python train.py --norm_place="pre" --init_std_down=0.0 --lr_mult_up=0.974 --max_grad_norm=2.0 --max_seq_len=1024
Each number is 128 + 24 x the weight over its row's rms, rounded and kept within 0 to 255. Layers, rows and columns count from 0. Numbers have three digits each. The size before them is the row's rms in percent of the matrix's.

# o: layer 2 attention output (transposed), 224x224, rms 0.0513, rows 48-68, columns 168-223
# v: layer 2 attention value, 224x224, rms 0.0231, rows 49-68, columns 168-223
# q: layer 2 attention query, 224x224, rms 0.0414, rows 64-95, columns 168-223
# k: layer 2 attention key, 224x224, rms 0.0348, rows 64-95, columns 168-223
o48 081:046139113124111130136129128114097121118132111141106093153133094104133123103128135118137179176149156099120154125093155124123104126135129109138140115114142104084142151101
v49 079:094124162135170140093120134139097113132144102156095129123074131084109117116120110121131087179122094137178143124120106144092141114127101126146148112117118132121097172099
o49 079:061164139122075113174140111156127122117160128121139144146120155134153143105174167150131141103146130149107144142141141101188085127142173109112132129083090114114136101106
v50 077:135109149144155094114108135106119174161180123175106147168126164105075103138095132115094109103133141104141157080120063117107175167120130131100133146148141130119144140114
o50 073:037090131116129137139108119129122140122137055132132084129131131100156154114176147158126139158164122139093134204133143130132099117112099137118116110104108140100155105142
v51 085:135142110105107101098105176092129139127180135179134090171141092155119107142125113110128133156115137092127107080132111130155096129147147107089118142146069149138162142126
o51 088:100104133096142140146113143156125165163108176102100097143147164124105121111207163184146082123119124153084173161112091161131152112096076118137198143075129111123125141124
v52 086:132107147110127091125188134073122110130163113107163102136092127113122134160164129145103135120119130135151113117153082133099129120121127156124118115133136120140149158106
o52 078:028120181097134097129142087117094152134131090128100102121092109086155105120133125152125121120155140119122169173101161112146126134118178149127144105115093113113153145132
v53 093:119099168113168101099142134124122118109168143164116144079113140124118156122153101155101110101123146143108151055138088076141146149137107171116149134131148137141141154134
o53 105:040150158109163124144161086122109107165117066106137104127125108112172139106148096155135125134154126130119162168120140108148081098123147151145160107115107124107151126113
v54 086:113096126079122117119118118182084127126137109136111058144123099115132141152154112152123122158147142119122122082117135149103135167083092115099138179108150146089135123133
o54 082:062105137153114104158113123152124132118107129111160138110103162135079125132110145147129070108087126167161130154142139153117110110129114137103096134144108148134132112197
v55 092:122163117117148095150151093138058151124127078169156099110125108126106170137168076132092167157141101108120109160151129105146147143156156123094101158159154105129117168148
o55 089:085090136133115132146114148141139140146132139142109101149152124135151125131125184133136128110124083162123151096162140112166103157093139158139165141144110139127150087129
v56 092:125118164101136125105113140102121169153144117181097127128115149132096143131176109131143142159127105091193129091139091126122180135105119167133163154102161178111137152152
o56 085:000113122130156116151112104149104100124115091138125090124132094113137111121129112163115139149162136172094169156138159101165083109115124127122152113111093132123127108139
v57 084:150168132135126091112109146118113206147114095145097112132076109106145183111157124083106148102098095147104114139149123129148181133106160139119076128141100154134142152166
o57 079:090135106127143173165116119119133151134117105119131105161146133160150117134130113161144165147135125103132140118153134134136172096104093143153178128121132152123108079150
v58 078:138153097130145145129110177137108123131095145139119140164100093136109114153108137140103135150139143119106171088159123139139139114111167149130137127097152137151132163130
o58 072:149110138142141102128131084135133126164163129142159152100106182076132162126132149118125086119074110129125081155150137138161127136118104124136119120151112162177135097154
v59 090:163174109185119114120109137162124076114086111139172126138131117138134145122094169127103137125104149115074128181111143156123139123166135079134110125117123129123118090137
o59 085:228135103133128167125133125114159142130116154129127151138114165142110152136119160099161141113096110125178076053123096128075166141123102135137111133149160139119103156113
v60 079:131073111108174124103134137158060158125089158118177076113122112090154114120117171090179142138128146179095130116106180128129124103141081145099077159138137148127140132137
o60 076:160113117138101133161106148108163109120140163150167149119138147155090157135174132118097093107103135099195129124143113141127138106107095098172103152126098126142115114157
v61 082:096105142120142109087105126086117128168152115141120108096095127109117106127120132153134140130125143158189101071101108106086158158112132116126167119127119178100161143121
o61 070:000132120134121136133119111129112144096151112131129104170090136124125139135156111135088119155137131150133143144145175123144088070098115106132170132118094125117126100142
v62 078:121141109181172079152128120177134115140154157116137110096105150114125063113110158112124132140085135174141134140134169104130101132153133141147137144115127110161149108150
o62 063:112147153173081127102138131123161144095128184171153184140139125109157146093155113164144074138114090121113098127106098145117103095133134105117165123098125110173105112141
v63 087:109133137149094142145135115129152119097108144137168114164106103169131126134145172112109141145114159125099172156098110145100110135134139102123098079147123106110117100160
o63 085:217138113115105136114105145125158163113123138130139153137102160130105123127126147096142129107065131102158083101123124150118170132108095124125073133142143154161112139085
q64 077:118137132147166119076131173127141118160117097120094169171108117126135120106137112152069120134157081176107115141150143134168135132140165148125127169127155169118154130186
k64 092:094203122076129122147137121087077134148120121126102140088171102141093127127106135139125145129138146115120142110135117114118140163150150146144075121129138149140124135136
q65 100:132166134134110096143099139101124084151172100135138132110129127141158111112141071090114095137157129152126183180111157134154093104141172119121165110123126122162094148171
k65 113:121127144132146144133121132102158097112141118151083122145142112106139127108142131158158142139113135165135108120159108131114139111132084106152115131147108122111154123131
q66 118:122141127155133133139097114118110109198126136120131143143148133135175149134116108099177118096067140121113121145105099147114141161104126118115124103151181121125106124109
k66 123:112130163144127107114127134150168081167128131135110127144125125127234127124130086114124129134140155152108128133086151097125127120139153119118060127160140085126114125113
q67 150:155169140124139144144140116156113113090126110114143127159149139116160111111124132126104182130152127170131110160144156099098113095153111060121137121171118082104147101149
k67 074:138100139139133146116148118126139096130137111171101161137108166143156157113115150130134152084133154126124092095129115151140149165170098137174122125123155101125106114114
q68 097:149099124141096083123113139121134141129157138088169105127090137151105130107147134111128126107116109120125109114131134142146148112117160093128155126109121169130135073157
k68 117:120169096090134158130108137123135127136134119171122133113126134110152126130119098159132171096122188101112154126097129107094127132128129158094115132154127085121131115135
q69 112:127169143105107062059136167142135119126147112153112130127136180161146157108135126126138115154125127129086123153105170122140077098127163120118156119112150156152098145135
k69 120:117115120117137146133105114142129098139114128180115144084124090101137122134129096111116148132142153060126149128133120114090130101125169153140131123131121128135161100139
q70 096:094126135101117126094132153113140135125152145140127168126129143121148112108119144130144103124104116129090125085103129139189149139162120169109117105099168143135126118091
k70 089:133132151140099063126141109095132186132149130101133145117137094162140101120114149128128086134125127122136125173144111121138097105110135138049084137137141142156110132140
q71 092:159124141164105099093101129192134097077103137101172116138115130165146115152137146094120140122120139152109161144095170144116122148129148126135088116146143118098093180099
k71 117:135129089172121089121120099133114113097128137092119102107141129169133116140112132108106134119142130180141119125109138147153095146144145119160126119107126089175110110141
q72 090:137117109130119101105104136133142119084108147136164080177123146141151126175147123117119115114139127116132182142085160170113127095103164122107127099121096081117128181138
k72 092:131124077151123103126138127140134142113121126118139121119103151133122121134114130122079138120129115184118110174069140152158114114121169089134154067123118110131116099147
q73 086:119094114161101094119108118183156131133084150130145110136104111128131083175125140109123096130141107141120171165071138174155111133112165132117118115105117109148139140130
k73 081:108119117140151097154101124115098171119101128110158098106140148120114059131149126139122140173133161181137127140151112123128124088106153121112112132112113160117161097171
q74 092:161160145126119159103122117104133092070144121143135145152110155137150165141149143115153168102127099113135155155148178118106124089152110117144133119154116102096124149136
k74 094:166111114157130124119108134159121134091132146135132141126112192155148143114111152110061115107135111146102117139103143161184145167167151108161159059140139106139098106122
q75 084:125146150091140134167158124081117134126154100122116158119150116117097164094123158171131135142135150125118082096167088089156132173171110145114140137135137176121122094119
k75 086:117156153099108164143141128106156102120122136134099138138134126135110151117137151137183133093127108047118163081164097128094130174144101173132114148105147133116114138102
q76 108:118118154133115148135121131096105169153112159110120112134156151150124106117071129112135117111144154162091110074138100144142146197160120155129102130131143175169097135103
k76 108:107134118102088111166155146105138094163157098133135130174116093129162112122127102115169085136125157038162129109118092117131101097096095131080127159108154114144132155130
q77 077:148173099130130176100122148073125091126127137167139102143146142104135160179142144167164138051122114097126136112147116141162160120128146145134119115125108118141119158108
k77 085:142102122139114121100087160187093124156128157122145096156146138106151114129105150104097107130120133142115137149111158114170090080127150139103143099150132156131124095121
q78 078:096162158121140159153151115110096132125142113139115152117159101108114164106094116139134154126158111154113119087162095075125128143188109123124128159136095149141135108142
k78 077:132108157126132159125134124130118078141137106165094158156131109154096131099110124131173089110134130077136123099146111133139144168137071171128151131111161116158120155095
q79 115:137137151124165119130106103169100124133167123129122131100120123115148140126141110109103130150137139135143134116114160112107120143117085137171150163144128093141152100161
k79 122:110148171128132119096192139133113087095134120148125148152135157129147119135125112142137107136138136138118168125117150133125191099148159154148117123160143083098137166127
q80 098:159137158120117145113103140141097110094138125104149157134154188142137130101114130133124167145149152141111136123154179128108120139157124102161142152150133139110100094121
k80 077:127146111138110123129136125130140118097138114153123147143116148140161170121138114106141113095132106125121095117111149161160125153135113133148120091119144096127129137130
q81 094:097118102154117136095098133119131120148124134121133122156103106162125128163099174133135115094107123087109169126105126149175145152105162137097092100093143141134131169079
k81 082:131116125110124092121092147102116185133121115097154094097117124139098104142124154120119147153106129128143155162142140120148083083122128121077104150122131149136111123128
q82 089:173115133101136095129093154143111126089123136113145117141111159116146105115135076121097109132125185129124141092128150104088149119120134119153121113143107140125089134116
k82 109:151103105116093153146154141154150094148114118140115116154111114105128208125130102135114148116136086118141060105072168150122135155143169092159179104123104100145107109134
q83 078:132101122165120091099099136161149131128112170149123107140093108120130120175160136110124108135108130109144125122091157188163120130085124141104122132108146108120117149113
k83 079:116143116141122125142133125089103185130129143099172104100151128127108064155118110137111126156126142139128159146171119098133125101108167118080104125135100164107123129147
q84 113:132090162102086103125136144134126127125120154093124168135117180173134100108096148106127139144161124130097142105105135165124132141154113099124172165137143153112068118092
k84 115:094174146153107105151166116104163165120133125109124160133108161130116138138128130104133082112137118074135124134114087138157127129139098145110117131117136101151104124134
q85 094:125179120130153166128139124080145143179129140152080150125125137106157164126118115144150134099117118152106081092141072115136152169168098147155131129141151138160124128112
k85 107:124113166104111129148122153132108090156145124157139116179134100076178122154128094120147062124113140091125162096133122114110129081111102148098137170150152142111129139116
q86 083:160090110158096095088077139182105108116109142107138112155118123139104078150127131097108105127126118115126189152092197185151092133120152127127127127122123093125138148141
k86 081:099116123127116082112131129116109196077110120098154128084136166160138092134125124127104152172124130146144147175079113126178137101127164105107130126128133105158122124129
q87 090:135162145095142186121164107094083127118165088154103140104151131103121178096128134165134143136132157128105102101177117094114140101153120123132125144139125134114132101134
k87 086:122122155102104169132157123139162088145125133159084146171153116127121180126120135119161137078115122096115116067153137125123120174158119155169124107155136143133113140113
q88 088:128178126146147186134141124092130162146150075118117116152166122098112120102083134122094158110156159143090141125156105101145135162143107123119092130138120145146136079125
k88 089:121101153106130113163079123145142038130148142144106145179141117127175127112112106133189141158131150093134144115145145128128130114130114136125092155122139105113109136129
q89 090:106111107165131084120121132145145123127093180103151108150108131152143112155130130093137098118091117135131167115099130156123137136098156132124113102113152102118080193107
k89 079:145127125132128117152125115138119187141127128088127102105123115138103084155124138118107109161129128141131115148121112107133093088103167089116156138117123150139115122138
q90 101:126161087142143150100112121113135135143112171126136113148144129123149117186138110105129100070112121157130127071094106126138138150121121137157100100136124108158128180129
k90 101:131086140113120077112128151146094100127146128149137101135110122113127102118126079119116095154145124138149110129134130111157113086107151125135158128111135132125114106152
q91 089:101121117154138142096123121092151111127129160175128129141116105138145166160159169139170126091102091067153129151117134170152126124098109143098145125090132114105158157113
k91 089:129141112153159135136103133135123227124121136094158109061106122131091091146139157128078140137091148145131140147149118112139114089110150144093131110117110190129105121119
q92 103:140179111093145152137132108156130114109104127124111129123153149120142134132155091128141146119131115172163131155130144085061132087164118106153137134144088090106154144168
k92 092:141097136143144106094118134165134068121150124150121131135120150145138124078137137144120140121121105174093086118098122146136153153166124096162170109118122085106126119124
q93 079:119090124167116107136114124165176117137107149088144123160126142138121062155126137102111136139126103153139153151094136166151114142103135125152136133130107104138107166122
k93 083:145098118136131072148127132138093171085131108112168109074119124116131072120139140117115123160140123152128129180136144131158107100127143108112135131137105147140147099159
q94 093:081156116084159171150166114070126132150143134159101117112139114104134148105145100163142127094110120121130102072146068087101160126134118147133131121124105123144138145132
k94 110:135113161119127123118130173145132072191145114131100132178141085108122159113103113144138097124103123101114145085142140115110104120117121148124147131137154113133156157107
q95 099:155120110143096079132107156159119108102131090136160082163119148126157112120146085108092133131116157129150146156125167137095120085128156110134130106136133118122106142137
k95 118:149098039125127140123106107149161109121117124140124112140132169121151160133148120099085170118129132156122084138083155116124114152145140066137152085115093116130137100146
v64 081:133127129101108131114103127161142106114135107111120138154093125147112133144119137108105110152158156132158133115158080125143118149096163147111114123102131129124135156154
o64 080:134122152168163144105141121086130103123092138086142125133110136174147158134171100108151144115147146164118077187127099091127127126137094085159138148156127114133161096093
v65 080:089089106115156166157096090129113155132116071129148091095086125106120122102143144153066164116124138126149153140096171110134151132116125127136126111096124157109159118173
o65 084:160136132130116126119115126118121041141115112115127142151127109117151191135149075112162135136118120111138132184142071138104098127149117079133131119185119135117124106142
v66 089:140126091112133165102095075146107124147133117128104174122115120138145157145179126154081133130162110081127105105114092143161134133132159097148140126104118154142179161168
o66 089:112138134135138135111124125112138074134099120114128147158123155158155199144166117078155132111118138143117106215143086127111132120123075072150136127177133128127127108110
v67 080:132128091120138155101161084133093109118130119125117113110136104099105135163158112163097120163122141112136138119157125109111141147139128134117108086136106158146185150172
o67 082:162140139148134102135115133109119071138112121087095132144142133133162198151083095079148120142116140153104124181139115128116081130142112060150144143171102104129098094147
v68 084:158123118107113128119125146153116129107110132138135172142128145157112162150106103100155099128089139063127118153151136127137107087129150144129124138149108108107079164111
o68 088:096098133106148112142112102135140169126102124113127114106113105119116092148116194115107098116138145160134164092136182126159147117105162163143112098108139093135132135096